config.toml
n_layer = 8
d_model = 224
n_head = 7
n_kv_head = 7
head_dim = 32
d_mlp = 768
norm_place = "pre"
rope_fraction = 1.0
tie_embeddings = true
parallel_block = false
init_std_qkv = 0.0839
init_std_o = 0.021
lr = 0.00166
decay_fraction = 0.627
doc_mask = true
Each number is 500 + 25 x the weight over its row's rms, rounded and kept within 0 to 999. Layers, rows and columns count from 0. Numbers have three digits each. The size before them is the row's rms in percent of the matrix's.

# layer 5 MLP up, 768x224, rms 0.0632, rows 256-337, columns 168-223
104:507441538498480465518470510524478505486533503481496487507524450511492515514504506496469502467458501496508524515504502488487532465513498520472492497478518506486462486492
102:521517502507489508498551500498549511487506511516495512491464536506523501507479501449512539513483536504493520464498478471441467490449488492452468546513535525498478491488
104:495511492516481489507505525499547426485485459484513440512479552493509516530502487518474450540502474493522507512489492517485551508489500511503473499516491487485489562514
096:508488496498513526551576516508509498525431532541499482500456492512500470488490516506512473496472476524488508483491469483498508535526509524490458507516506533501484519462
093:507494474489489469495493516511505507469475519505507468482504476497484501476512495509495524455531490507508490483451511491506538529522521522472403523502519489498514522467
093:471484518536488504427490479455480504489548462481492494492460487542527491496484539479525510484501464515489447498459520481507492463505501527505488447512494480515472439485
100:540481543506506484510482489492508440554538502493516458501458511479469521523475518526511491515468517512474450518491500489513483493502443478499498506493451509497489521503
096:459528509507526523476464503519532540513543540499493563489526506487502469518532477473467501529483495507476505497551478476500473510459553461496483493513485478544516477544
088:572501513527508519517489514543507478489490470457477508520528513509479454470503485505506480500516436488497517510485455499516513453473478475523503472515470477557511527473
099:510519507522536468491512464482531498522505522510461460494493494510512579478500502521507458492547492496491513473482467529493475524537515483459485489511508539463514490519
098:536494511540474510511573457525518508505499562539496479497523498526512506455511513493487512469482481509446506529507514516524516510541510479511462511506482523509500473503
099:516538480530516503476520524496514517505543467548486479468461473514484548474466516480503462525498538485472512525504487514505480483490483509533523467505466496519472467548
091:482494494508508485477489482538464519512486531487511473500517458494504486529495521487511508543508532519498491517476466496505463458481495464514482493560489471510479487537
106:436507490465503467442506489501487469494479441491520461491473530495483489486525532489470548520493504484508517465472476460473502510498504475522511508516498522525509540537
102:526484561480493537505466534528486481473516492525528526496486484528496549473534483483509487503481514497511504510489483516473486501478498512510534477467533540501518463502
101:473508534549543492505510566477502539504470541506509527483522482489514493535495491490516513529506522471495472443506541541488534479477466498530480485492520495520474500442
103:515514530512489510522510513476515517519498484542494477545500469467503485455498471483512501515452521522476517541564543460495458521500494518514520543521523497490492497497
099:510479530502522508496504504541498518468518498525507485428463516467487551526483525505457518495517477522524491502526536504488464546469494485501490488475474495514522519497
100:512531460490500493448523481523496508541507490476487529484516503494489498523482516548471492457473481497505466488494535468507491498493499484514484470512486465476501513499
105:493499485461517465515512506501456489517477476509489477505516439502479488553501479524492475491449473485501484476514514478534497515534499487502514515452496506496507554437
102:518501490498501517505568493526521555451493478483543527489551516530490534479513518457454488479466489492500508542543485550458522536479466496461512506513508463540580502475
104:520493452465480482500532505516456520559495479486499517509469478454524510507478480494482485481474503513484520493499504453516521549513476492515548463541477486533497497502
098:484457558492500536489470523461472510508528576522478529504472485514559519509505529518513547501467494499506497499484501496516501481496497527488490478496505488542545484512
096:512484511490521543473451466517495476537461517513480534485460452477461471487488467534493442501481533535474487490511485479500550547523510508531513464467517519489540471520
101:499522472502488519505481502486468496529487515500482512515505491483543493523476570472510478486466502531434540465442520499515553503513488537499505513505556508451516528485
100:489479491498493520496518526506515486509500428507515527502553462508474478492461555539498521509502549506489544515491538513503506489513504498508502496470456474531509478545
113:483481536535481500460536493512541503472517474495497475504474514491496540520515473490506485486517489487489507517494484519521505472478509462507466492512451524533507477465
105:459502524488476478545469490520468476477512525495526512523486541533513509488505498457527479504509474512499513514513511493529504476491510494521483505508492571497480485499
098:525500467472498471489526529505475488515478501503500569497483516519504524464500500493520493495503477496522492527496484522475492483505501498504513531514542536486566488547
099:526480487519489488486489482462515488547503483479528458511493513533478509457515497536547501468479460496525539495540496485440465478512495493477470488484516482517470510493
104:503509509529516454492513518451492461525544495526507490504513542489481513471527462467484493499501511483519450502471460483537505501521490508501472506479518540491486474545
101:452506505471537505510548518469510547535534501494477486520505476459512466504498552478513463515524528497499476492466469490499499521443491475522469494533520514465476493496
096:476465432493527548497460517497517487508503522506512470507504496490479506512517462497498496484494568542528501538502497516522490511502502502538495525497547507540530558506
101:486521488505477522490532485483535516504514500482508489490466489483512530498480476471509486514509505456494521498526566515480472493502492495482474492512522505442522518572
105:485505496523550512499508470510501534523509509565483505461508501482505520520506497535500521492502517464537473504482503475479512480447464510520564510488504498493536481511
095:518569525529471482468513455500530526501493469542515498517517505486526498493493502525485518494497489527473491492483501518483546490517487512513490517517491478496492502462
104:461527534543525475467466478488521517504486484505513514469564493506539481492496507510537497484526492522511497493506490498513547490528510492483484515476465486519473452492
101:485511469470504489484494463524523496513512515513501501543450507551474480522514507503459499529527531519478498462524523494495463502541506504473529515549464485476547486520
102:500514490504509484468470443491493489475508488416477488476482522507505483539523526536507502497517548537540460503529506517509500454496480539499482507520460485449504497484
114:544518487569490500476487491536518487505503540497495487499546511501497572445538534525494501487517482528486496527562513523486479506484491515451535474470492511506509488529
094:505516508422541490486523515476505477525536470504487504515513527486499525478484527527509501502476468478486550462481427482503503516499480507489500501498506496486520480493
097:448513458508510459472468514501541503489517524483530461490487515532523495476502511500470500479498496472486489495501481506492501485545440507511516471459472548487464484467
101:512496527481469501500485519491486543504516477462494471502513499521475516497509512472437511539498508488483499482489491517475475525531463465480486500487497492483480475483
099:438507551513531505489541534530525530460491540489504516487519459486487489497513445492520494511464525491503499532527515522515521463506487467500558511550523515523494478521
099:506483472518508517515507527525470490492534512492538490536529479490489487535477481489506492442463485528509465550511506518523522490525528537477505486513510570486481506497
098:525492503479470489454534515555525502515505505462527513486509474532504450509490478512490499535521480486482500447471503517488477467514519515450490485469473463490519489464
098:528522495483532468512490492511513466504452482507505451470515490508477513466504485530473463488512483509477485514508538502486535496499535452492526484521518521549558512491
097:470496519472516541554514511538491514478468506556530542516504517539454523494487498509486502483527500494531486455499478532467489497482479516519457508487470516503505500507
106:518489499507489513477521496495495501518473521520497495527511498465480511482472478555491516482496498513494471477536511512476520458456474480522478484474557480484504488540
094:482445541512503474517512495488550526489493506502508542486538509458514530522488485501513476531495481476509501518508498508517504498489454507491498513497499496515523558514
095:513486439485522491476445468510506499496532473468504490508478485452496445461501575512511468544497532511521450509542498495529506502485452493496530506520496472502450524502
101:503519456480507442509472513509471484487551495530492474514470529444521526471490485519480501489496495522537467483559477512539550508494480485472502554482473483514506489453
106:498511520527519582496495507561521516521513485527506515458532542518482487496463466484495482488497511569446486490504513524481480509524510510475518520507474492490526496503
094:537500477471501518478488521508510468513517484490523486525498513562500514469491513522494450524548474490513478488454511545505526481488501485469494481463522521532473516531
095:479510469428509500457526500504504499511474475516529473512490498517452490535522568461523486493490555524458468486478484482519466523530515497476498501497499509532499528470
108:454506520512493459505488487541490492503450491525514500482479468494464534463493495467510511491513531453453502535515529470500483508497543503472490487481441507499453509471
103:491470517477513545538452521500494516499535511475492520493508504465586470497533490489501480486507487523523499469520471491481471485495505497466478448482514505521467462490
099:457473487494506495478505490551540518519489487496551489510473522481481481517532491538510460489509511506482482483540506502493482485498476531503498531568453476516471516528
095:531534549511557484496494524469506456461503480504573525482503524492482503463458495544494504505483495516483507552495529497490472485464507533517504474535508444474515531543
103:512496530541544486532505450501498509545551525473513517531489477534477461504441495509467474491450470471518491484495493485531510491512491525465537497499468497424531551475
104:486492515538470475491467502490532499491502480494488488472479532510493485479524514533507491522518501480514489533508506526479552458516495464522469523500556526557545506496
098:502441503521484505501469520461508478479516490484480532455489541527517559496495518460482503444493517492513530534473543463539447470479500470463493540485521526488544548498
105:465474545497471499531527486452500515506494518479498479530514517468499496487487512468539523495498483523478518470539492457449536520437492493543535447472516499490467524483
104:495465524543483479525490506486495501489473494519445523559479509478498492496524527544502468514541507472515525517504508510446505528514432503503498525501536498512484518550
091:524484451473483518481518505449523532489445542463515477551488467502474539509485438483465488471466499480534495487496494471467473551448490492509491484489500503519500498478
099:511471497560458472487495541548500549504497459479514486504478533547496495527479489473530535518491496491526473534506502483510507501490541478487439496517481490525501499504
090:475495504482530526481462514518485480516525484491484519509426502521553508527516515504475512496489549523509469502475476500518526489534471464509485498488474548519517486499
103:450484520445527486551472508491503460486514472519453522468511483485527490483473497509500538526500529496480526506504512524499485487500508518454508506504471495531568467510
108:530492504510432520464533506529511507520458522512462486510478485475468482455483493504512488496537532500530534489510503544531509520491451496487515495507490523534450510496
096:462508511493520452474507498540472518533498493487475526479530489502543516455487517526476507517521520466534441530478482521568518501470504476504512488522496515438525466533
097:447493538478484474496485493545502495475513476491476536553506503496524468550494527506475487535481535534495440483512526465481507559502515511453472467516541509530484472519
106:488478478476508478524475517502483501464515451508537485534480518513523502500552566510488518500537524509513501554522497469536497437495499497470518463507449486503511566472
097:530482515511484478494535494477476514481521472472496485486504470488481486484520532503556489534509492530486497492478523523522491508547471521571521477480488469522505550506
104:454509493463497504520518502457507522489512517499523540469504518528535524436487487490491536511512517500512463503492488520535494506526546486476479495514510534494506481500
096:535504490538506478499517507495518542490501494484518542523517471496429481498475500531581502524507523488515492506473534513511500484528531559506463517517514478456506504497
096:518481464532506516484497535503499517517511496508512500516522522540531521521457483496518520498519492509508500467497498521502530517491512497489533537459483477489478439424
096:507494515456467491528559529495511514468466499480486502506507510547502468498488495526490508503568495517497509481478540422496472533532517519495525518533495504506513485530
096:515493503511461498535462503518504477502486485495525536522506508500482551456545511499541492470485463502455528513473539487475479496498489540499475527517509496506532567448
096:542504481470454477523504489520469540513497471482530475485528453503505511526466510500462517511487441519529534526526501519424507466504535492509480476558541485480491498481
100:512531459543496461507430519536478539508455533491500495510477478500499557517466486499509487481478516500483526477453550503521486474464509522492514510494503502481506503476
093:505494501465484515502486489474512484462487542491498514496463511479517501504531522452531511493535464448505480519512493578462504485509522542493523509517497483501523462437
099:528470512506521514485496530522485493505486497490496502504446508530536505473488477529517520473502559497487528491520537505524508491558570509469498508502527519455512492480
# layer 5 MLP down (transposed), 768x224, rms 0.0528, rows 256-336, columns 168-223
105:472500537499532479483521482496499531483524509488527520490486507531482512478501470504499473526486497482479507469492497502494489525486532446527493520513494482500508485470
098:471530483438517475538496486527553492443506462530524459476535554507493511488489500465507500497498495545485526510513467503504558474511463492517498501532476488546512517507
105:529469515522487470534529486511509491506516480476521537491503510539458542491465502536498494511490471530482489431477489476482492495496466488462474538489536522486493522512
099:520505491510513484485510482493497461482573469486503494489505503502498444494514496496447540480515516479533516525472513503489492493505514458466553430492511481515503463499
096:490454488527473503476504470512517535524480504525465522449484557519506535510504459465473514525560512525498491495537478525545504517525482444527489523502510507494497504484
096:510459501485503476545474499530448503501531468518516468508575513505499506532476524522474532509499519537492524477464523517484465523522504519520533496500505508496522519496
104:484515467493419513523488497516549490495503486482479464478498470472519480556496505512477557498477490510493481493527489519479461470485450536472552492471489469495518539507
101:491465502508477510503511456524510483480504490470470501523483503457503507480524507501502502529505495467511485493475482527533493468496462487488453495501539538489501486504
089:488516494505480495509459465492524526494425480526492512497463485494510533477470498503490474500518515519495550513538505505522519491468466500492490474486502478445467492546
101:525481497405485482512483500503438476476487524496481533448454466493524528559526520508495551501476507486513510507508469541520531466518529480498496519417506505506544494456
097:493505487475502495519507490467489508545466508520504500509459472512467481491485476504500486528493482526493537496506517509547520524526519479523486513546523466487464510500
102:483448473540467481539518487456515514499480486529562527483495515490530525507534489523508468494512491469502512455493491498497515517518525487500496525488571522491509507505
092:492509503565518540546485497518485516505538471490523474531517500507522522549506475510494543533505504551467476518462553524492474487491500460498480500478488536508492539481
107:450508513502477506486507508515493476507456504506511492502537530511473547476500504471515533484511471503457486507519496476513507505492490525508450511532499486519536576485
101:470451493533506482517495497436486497494545489533489518508452479504514517485508513528474506480498523513496473512496478502539526570561523473504491461474513493477519467531
105:490478476502518497552511437489501479518479468534522519501539544485486500484512539509491511513495512513462497484497480491501502506489474453503524484532483484517502530477
101:501491511478508504513498478531543479510505465528470490483481524476510531526501530498491497507530474478502497499487445492523452494493502496465561553536493498507440466503
099:501564497485517499542498472481471507520513533516479507492471534521442510514501475534512475501506493472472518471455501507485490543471505498495525503496543485571541465526
101:439496496499543489502483546504497506500534488484464520482520480504510461493506531477505495490513509521467504491488497481464483486505488474517488506468515452513495479489
104:489473551460521521531482539511517527515529532432473519465495488494453522484502493505497551511483452457473504503513533487469496514434523497498494448481513462473475462517
101:461512505451512530459473491451518495515517485474490472535510552472473514511469519471506513474521553472546505491499500539515494514497464489498531538492514514499489526474
110:495490513483481477497516499528421498479455471491511521524528544493526497500507498484504507490514489488504469497510497463489428474526462496517485527496494485531452509481
098:489503511487549461508521480461506489496523475540454444501487551516531482524521518483540512493469500521499502519483523510529513483499505471494504483502502451487484505541
096:495507516494536482499512496487469495504468495501466469443512504494499514530539500512467502507556476458524495497522514503464494432454500516532537510553497490571455461484
104:496495497513487514554510497506499490505484460535495485509506545503482469455541529525493484544503499555482452497479468465506473514485529507508512506540500472506519510514
100:519499491513514519522481488473470456547527512487442492532499531472490496526490478487517543502497530534477520499505501477511518490447445480539526494507535490481474513462
113:503509511531469520485522502508494515450462465538507464505484494531504474460481490491547536524528512512467508464487540516511508500475486514516531536450506507504488510528
102:498438479521486492497533500507494515510519513482541488477486527485496471494517447469492505516496546501493537553480505489509452516567493496494454521438481496472464471500
095:463505499506516501518473521455499503457501508512520523543470517479537494523489552536530519479511513484557511465458458516487517501499518463496505503448457513500517474473
104:456540527495524488496513516485454484473506528497527485540492459498505488521515529483524555459511487514470486532503492512460487469475479487513507459495519476532498489491
093:520523508489474535485498505528464500509529503539530483473483550508476483469484509489489538518537541494472469507494521488519525499546487516491480526494553506487485486480
102:516486504499524454492502488455496494539491498511500484497507505488495488510468512449526495502487493509479521519463506501491503492472512544497539540519510505463524484485
094:472527540483508538526509500496485487518502515505503534483457494484457478487472512522488511519446490474500505437489480501518501528487489469513495544525467528518496474501
105:541511489471477550514491538490481488499538509510511505529461539497500497502490509538495532511528459463500536510491474487531554493481478539475528484528459475521437488533
106:467448478477483508515461469507531500516489540469460503511489556485530499488491511473527516497480504519464506555483491473494472502490552542491497483516492511452530517450
094:525478529500466499474540486470517480519482506476524521474513462508508504491491475523481521506489506525510467501507484514474524497521532499469485494539460487469479436496
103:491505490479506474503558521502517486506498491503491544482489467560517511483450490468446499481552527498454466499488487449513495548515508533484517504477510480491513537438
099:473473478550496518486519522491486483484509483536499492484496526463505534537493507490509449498480482566518464498494476545505523454482496499466513525504497484543531512500
099:511494493515520477521470493506511474439526492496497517523542528534495474524464510532557483482515472540514498518509490506506469478500499482516507516484561501487499530469
106:486457426477522521500500505513502493468511504478492491472472475485473518460523510490476502461500471533522510512511495456479489513516526532528498430512477494521524494481
094:466533523535464503527504507487511581482438535497538523510514528508481538479477500539488514473490506498537520494494508524483469491478462470508475435491500495535490486497
099:497474487510525534544473535453499481509503501548466489488511500494494517489542534493500521486484515530512508534550490478523505511503491510484489499486527501544534498483
107:474478466507572509519492494468531470550519522504560495523471518490520516480530452531497481503513468487494514499470500506506483515532493530502538503522460466528510518497
101:523497459510473534478504500492528461531537498536477472486495501475510472512492486489514479530495530544543448528484521496476515458463507444523493509490482470455479468503
100:512507502499494512454507508477490488527516550521547532500512483484457497476492497509497515514520486512532511522508501509502535455460566471523488487496468492522450455496
101:521532520502484525532473471542545489477526520441476427509499508505530477505489577496489516506487491550500444526488435525499468521500465455516455523498487522494565487483
098:509519484526506514489524494502520496519464543512522457476463547465463424497477523449465498519501478495503495500491519485519524554480479559516529500498508482544507457526
099:481529480550493528523489497460488538507499484504531524547539488504480532551529506458483516515467492446469479512420478521500517517522471521486531475460516505563521519458
102:480469526489509482497523500526500526503485516558494522483535519547524453504493493518501501478490529462469530492516502524469494544520513483500506506480454522513514441506
096:543485526519461474499467519569488477504527515485492491494511500528484510537475484488495505492502482518555510484536545561525489526545463496526499536477517498497527484488
095:483456516505511452500510510504542510536530510498495531491489489522500509504451477521507495447490513524498528479496485507565491478482505477507541508508488494518503467500
104:484506446455514524430500509482521523489487511499513479484480511499445514526527517537486513495508506474479540504446511507498519518466516492517434509486474512541525495507
106:501512490498518501480476463462525477473535534492528503507450499483519504523566503498492540519485489470502470488487484499559537503496491469517461493477530499516503503486
095:501489476477498533491507498501511487497536498495475490484494498502511517530513482472478489482485534531516473488532514513479486521561471495519497505488504515469498558509
094:477457493483510490535539489514517491484499478534487514474464497508518505480468482462465495477497480474501490493494490509490540466489537514489524464530494460474495488478
103:566473581510452508448526493480520457502493476474498480496487510454476493458530506504539506499546543506500510505508478504499510476502490500511510493503510430529532493490
097:501471485488524472521542503479493507549485556542465491497515522504500465512516472519493493474526498544510501493547509471496498517508479501503488486529451458488512508485
100:532484490521544534512449528474485510506468526456503473468494514482498515482541500524513472459510453508486488472528496483500480493493492536522461502561524495507493483521
097:512488526487515473489537472493509512492510482470485470510516501490506543501487471480518513475476505495473519477509466510503495493491500485499522503523506529472502487478
106:487523450506526461498510504535466493495492502445518509470482531487522495510548508498504494548530495559538497485513533508479498517500465459493521529505555531491509510511
106:452537498449479470445474495474460524522456498488443482553494509488493512512477494525503493477490520498504477501515465492478479495505448499522513504482530463535503565485
100:468507498494486499516498480515442501487465543523481518545484438485483504524494546491497541516489479548508518500462535493481510560465516504482520502529460551504517473486
104:536479486484491470554456456499472520475476519493478493501518511541533491506539514522506516511526483469479470500526539539472479532514475525505501500528518443523479522476
099:542510505505538502490506469525541504474509526507507491542503502513527498460494493471532522502495524432508543514506467501476497506504527497480547494492495529482450498498
090:489486505492506496498497500490499489560537499549520499516508543491488529492470491502504451491543501508460504537505516504533489496514554478493487499468479511529510490528
100:466498541501506504518487507440527471521456501514493517524494507474469511478494506511561493495512509473487470533493503501506436488461527499522569486505498443468515512508
095:508475494538533489502560525484450492542532517483540542499522518513460523486493472519509535516511479494492521526504484558477472516485524525516524477497504484520500433539
101:506497488537553509531483526531514464514504502474505481482535475494505487494510525514490521501536505434511512461465508536489539498505496514481512488464494487505472532504
104:479495523488499501553533501470476473445501437497515471485457450512497515484506452507487416465489514480519519470525481489530525527527498541499522471510503464471511505498
100:484456514470506467519513553425520478510500493530499521493497460542476490473478487508509461480498502545499449472516514479506474529535490484535477509471561473510496481483
095:443509481521466518486518493481479527501506471481511501470519516529534481523520532494494482481485485495504515446472472514443547505451469495486455484551441485493485497492
101:493488483433493495487467481506502519492513517522500489488534521468482503515525538468444535498539519540492500473520500490512488516497468502462532453472506536481471494517
093:531512465501504521496480470484488527462483477529486517511506547529508468526502539544463508463518464545512508461522470540462534499475493487525502511463526502511519490537
102:503491533513479478501480453508509521467522496495492457521516491505516508527545491478487514533517491480515506488531492498477496497501498510485502476434523468523529455446
092:464500521499530497514479404513490487484539475481499492478491531492449510494473516496512508519499483519472538536516493492500484525511434485513505500475501475497458471493
096:528474489478509483476513486525484502515454470494483543523532533503456445507488516514485480522484487487494537512449478453507527504480477515497543510501519506540489469507
096:498515491522533477465534545560502495515468522528474542534505512530485488506498494482498500533485558534533479502507509469522548454516516517511541542509535506492453507481
101:548472498495488524513511510536508487502562516541466474533456481484492483479455487491475469494495565534492516488478524492520489530542459527488455497477510467464500472485
087:486452500511502462517514483540496493511527484508493498516516551513461480504445534520524532518553478564491501558480491523496508548484482479532509508505499500490488463484
100:458539539480498467539514466453522455498534502546492487443512476494494470479510512462497479495488482523517495519535482468509523514534488437490516472486470520521484503454
094:488508531540528486530484519530501529470528453503468494481490515472500537531453510504494515522508473545539494526469488518530524512528481488525476486528500547518470434487
# layer 5 MLP gate, 768x224, rms 0.0647, rows 257-337, columns 168-223
099:506466536485503462516489485495492512499510518485525541499506490496477542506523500531492469506533551541453532533524551505549519483520528500501477444489520499494528538535
104:522486469504522520496458502519518534497495515506488508522521496515525497503527529478551544489522514524516490531505547451445499505534526485525489465508513480523511460495
098:507487493493465501524523533493493504502513515504516531521498513450452517482510538487523457532482453525505557470559521525526562495527456507474524515491479506500513511466
097:495437525480529481533510490511465450493516494457512462519544515540520496536506519553491516502460515477494530536479540501521489464494557476511542476472475534496543514531
098:488505462517501483481485497481508506472463489565516506509487538488461508483477511531491503502556500502525483531508520499474506480512511501483511478467508483530506517544
100:490515545536480518539484471433483505502499494494526545513504516513474534510489489487523528503496488501511526499519525436516531535495454485475509484525523522486500510458
101:498524496510531499506524493521514515480531480508503514533474480498473498509491486460534473525450491504511532497472468484509488509535493518494514430449506449470550510486
092:496466552503488482472509511496477529520475488501500495508525491535508493546489509470510484577529544529490480474457507462481487513520526521485486506503522488508512493507
103:485538553456530475505501496513506536507541511531484498530491496491431505467525532490477465485520487524475479527514499482511479502535474483457552477455474502529536508510
099:496505524511509469525522494464494515503517475542500473536508532521520492432535518482523528520490498542464511494499520475484494488555510479528497532515496512493515524524
100:498520535525487449474489483499516500496476481508468489555471484532458481504519535522532486512484509490500484515545517477485493509495517498478518490480457518527496484511
091:504494496536516495509540515471511479516429500519519498525557517472525528468488493507529508527486453503474479511476523487530510534507493485523497487492459507505528508513
108:499471509504520495496490508528501534514528456489513485487485520502514512477536542511514515432513516513443505501479465473509493498463515445492524508504482476509523514544
099:503499523498508466522514510494522485483498499538491514553493497463526547501493526526520468521524498513513485516556469514445546465494464494517534493484532505478498458481
101:491489488490530545455512472504519506485527511518531510509493514550513504475535542501547471512527477505518491579483513507492529422518501499532548502524513554496563502492
101:491512523541477489494486522503498498490503520509515522516444534492529511522547545520527475533536490475481458502523516451489474487539478529498461520447472486500503516479
101:483504521490537476485496480542525506505505509509519507475528502530544532433575498488510509519530526492480468515499507459479481486542511502503480457476522510514497479498
100:415469531490511484519497532533508493477537459500514519513458507512460471504509522488486500487475543559504505519525523459513483455486451494505529506487528476462466513536
102:501481522490473489504530521493466527482518527499507484488524504496507509474498499528474494469511501497503474517518517453491515509518503468538489493505455470498525525511
101:503471474459541497543513541501495519504500484494517534497486520505451481494468474482513479492513531511477467515523507502478524482493476434524521524524488506538538552520
104:474501524466489481544458506516504560484477521502498511516464486506506563513520468500533453542512519518502487520513496475485503513499493522524476489492490492515540531481
100:514496501486536492533513479474464550480524502482507515469490466473485524458485477557484518494556525490470468505469489486545438459498491445521511502504505503505560484514
097:525481483548473472498500557456483504555472492513492539517475456524486502509521526486519465509498538531527477515510469475491486490468498561481530530502474533523500519494
101:457488466474518538516494491481501496498507508499547468482518518504502517482503525517515497493500514481512504483499513485522529469528521460478548467526512485510496521480
099:486473436503482486521520526481486485502490456501515461504502473519460482486475517511504540529478509506483488494474499534464487535501492528513506480504499511559469464542
107:508495515506490535468561550493502477504491484477502509468526494487488465475514501507579488461462516535492487479500514478496515535514501483512520440496444514523512524522
102:492456528465547472497522549493528510494514486480507505525451460522507503480512519499514512515509479485480515536496489508483530482521523515444528513527532528481515496497
098:504484557514516477511491483494515540432539511484445559509490460460537496516518487519465542476483502535487491483486507508497487536480526500467495497534528491506512481516
102:502497527507525522497502529519495516456525506480500537475499520534528474538487511479537519534488520525455513525455476461525497502493532484538519457520486525506523464528
096:528482489515501488506550488464467495506513464521559455531508522532516544481543506517529503514529514467508480497474488494510506501501493500482490474459526526505485516557
102:512522500561532510529506509495475481496476522472514527499479490533495547458458542457536472526507490477485519499495506527497500496509541502476493556474463504488467523511
099:487493464471521520483511506525491478495495482524530500525445481545529513498501513469564500496492510491488525516513563525492486478527517513495476512489517512504535497532
102:534443468433494531531482515506480500522485509503525492507521473502509488512486526515516544501532515516460510484499486513450466483454519470506502487471509506500515480498
106:458494476516508508492530490483511496529475511519518531544489511504483493497485514452541499537490483501489503463519502485485521514470486478532502455447470483481515484481
098:483468491500462478516469517496526506522545524484501527505521484480498499475506540535483465495496547491469476544454534510508509515489486485498533490489483472459539528503
102:505551481529494511505527492451484500504516505525554529574486482487507535509493486492529485501484482528494514542478475492470508497545516489518532467522502461524511547451
104:498488511541497481463492553521477530497507527521496484509510507518463485491449508526533534513504466499498503494523513512503562484504508524467528509494507526517498506523
104:519501501496519495486505528491520522473527538533492538533463494494520507478538529510503492506539494542502471455491485516432532499528486499505470479518525486505491486535
104:468463518498540466511508486508516490459479456520522507484508517541459464506473506504503486513488495539517511491506522462477497524470513491542535518498503525512520503504
098:532513505492490521507508523484481520508497467531494498478522514507519488516490528469580447538536515532472498514497497472530492514516483485459570529501491525525479461490
098:447474485470493528531496515503467579521528527487482501484520464540453456482500474505497519491473500517490502513487483442464450471540495520540459489495508572517496481517
105:506491557467517521530566468528510495497498494508516521512521507517462497484456495529490506496504485510500500527460510533524511462546526448513501510481453485496559471520
102:478498535495490530505514478496513478458541513577514468475515527517499519478508474507523483526493486524512515525532515499507518493535510461516526475504520512562532510523
097:459510470457537515492513496455503505468514509544516517447509478548490484518531497511510531486474485505472462534474475518487508488491509484469533509480486527563536480513
100:509513513496484535507484517487486494495519522558488498495497512529471524504541506492481502484500502553479544485492490486532493549547484495508497469451483517479491510504
100:557541492485468493510533498501445539495512485529500477470489512497461529512467499504537527528530501489498495546468465538492533446501530489560532478474462502516533501532
097:441474500524511493478544513494509492472505503499532486461486489502506524516527530509557480507483469521497524516525511489568430530537503499506538517477457499508502498481
103:525463494499536477503562516509535530546534513500478516507518489541469542442478477513528494500489535496503480521517559493478491481567497494485542516529505475522491513515
095:502486541493521476491456518527511486475488518472502499487496476490534475496495506478486512449494505518486508466478545490556479485534511515467514509487479497504509493518
093:520516543535504471517497523484498498520506490491502497538444505513496511486518484495469518510496458489477524503507520474482507478528498509497473501437474496524496510523
104:521477520515503504511487542468489448502534540463523533502504542549474518478489517489518470531545512516496523540543514470500470444474537475453545464509542484491496483517
106:485464444521513501521520477452485494502494515462517482528485493494499494542541519522516520456490514507530538499482492458507482521531527484523515502484506550521499474467
102:513447553496482457497506473510518527494507482506454516500527496510540491478474512441482504479476428539527541464505523496550499513490516508480517514529483504561514454486
098:481507483463542442480510499456553465496486518521477491489513532514485523481513457510517481498501534519507507470521499457491530503522496506516492498457500518525515498492
106:505486518494524524492510529472493532490494461476507513507485524530545511504515527501571519491497527508522476465484480513487491526533497514504545495482505558522509531480
101:502491532481530479541482537485517523498526484515523483493510462560522511508451482461516502515526532485476505510520524491492537483575549480455486477521508502481544504490
099:498507481532480488506560481535502543494505509496446512486541531522496520479548502487493487484483522500442506520500513513474493524476559517515513500469442468534525495462
097:518492506521506483556490543519477484487512502455523452478478497566494527531519498523515530505445462503491509503503522501495469530496505461514531513507487521519499484515
104:487474515506534529553490515501490530512532473508500503539496502492496497518477444459512523487472515491505487511418474486465489528523462485460517488493487464500524511545
102:547461478504575496498547487525546535471534513509526485500496576525448514443502483501504476484496466511467479473502512513465503514477469483495520464474477506491514526510
101:509460514486516515493512474516532501482501491521514525543479489436500500539524488509529539565525523509491528514523536495519466491472498467518493462477486514493535462488
104:491513480510549492448525538515550492512514488560511517512521511536509535487535490516487531510560502519493412523504514465440485485480523474487478503523507465514478453512
103:533495478517502442486508481480478519437472528519494531483484470512490539495499466512515511508563500494514507509485528528480509451510511501473512500458500469528522523505
093:474544491517500499486516525478530512478497474486531493489474478475511502518469550514522546526495441491495513533512556522536488507509524517513522551522486527463511556479
102:497545496495497496533495558467513476538471529478483509526493518525475541442508502500535486509517487485523542513503529487501468518512508494483496496533545509500517486512
097:488492540501468478488523498535524507506539485540504526540522524538459483509497537532492425514460512500522462498514550480490491476492507500504517467481497472494517499503
102:467495495479496483475462493457506524484493497478507535484484482543498484518473491487520508523522490514471547518480527488479452508480558487465491517504475497519477483557
102:497476477538501504461529484478509501531510491501537487508436531476498528536505542512457521502526480475502514526540513526457473521515540513497548508478518502505536524522
095:533502514498535478530481526483491515524531528476551488520462496497507497516474493480493481542487505501480559497477523442518493530527471500469490493510517530554486520531
096:501484455484519454519488482496491478455467521472499484489472512495469503499491529492519518523498512481503512514517480522511446493511514507495493493570505466519529552521
104:493456505520496451521490490516503464501490470524496476524526505518505500488507531504479496523525510484529492481541511468490494458545472484530503516480546463574534510489
096:505479458515532509555480560461456518482495449480515515521539490454499520528448498471498484504482500497530516502530524465521496485494494503514487453512516576499464543489
101:475453483483480453479503497502471514501504496476487558511475523509485535474485502482494502543475493518535513510519517451487573505518517511530539482477566492486495543495
096:527483512505477509462538541480487539533518479492510537524522472494464526502509509524531481550483508508473478513496516541467516486526528542480514501536482492524517471517
094:485474467449472511518521556496500497518509491490524507494488472497464470497483488507521591552460529515487506555479516486503469480465551478512519483513462533529523473530
097:504507492465555487506553513478547527494455511511530515463494440491499484527536504505481443466461497528484509525533484489528451521511501507454527505512525497521520496484
098:515498505491507518526542539455530509490487470482488494514503474478501522496511470514509491478529535475478526521482546502514504502491485504513518502489517482540520495476
098:480508507470547479470495537471489509451510519492514492481506508473501496494478527505498484527501569469495502511474483455512486493496485512513487504477477476483485530474
103:479482499501539501521494530433480492480479478514527514519484527511508522511486507445511490511469488527474520507511474491514457517551468526524516493491469463496554579499
094:528480538511529480556493515502520483479571460496492491524506515487489507544522524490494524483488487524502481527518494507521514522515477517518519535506475475496485512531
100:488517531489569529465491502473544508477536524480510543479459481487492539457491540493507512523513446537479509521480491522461472509481498494506531529512530539517530486481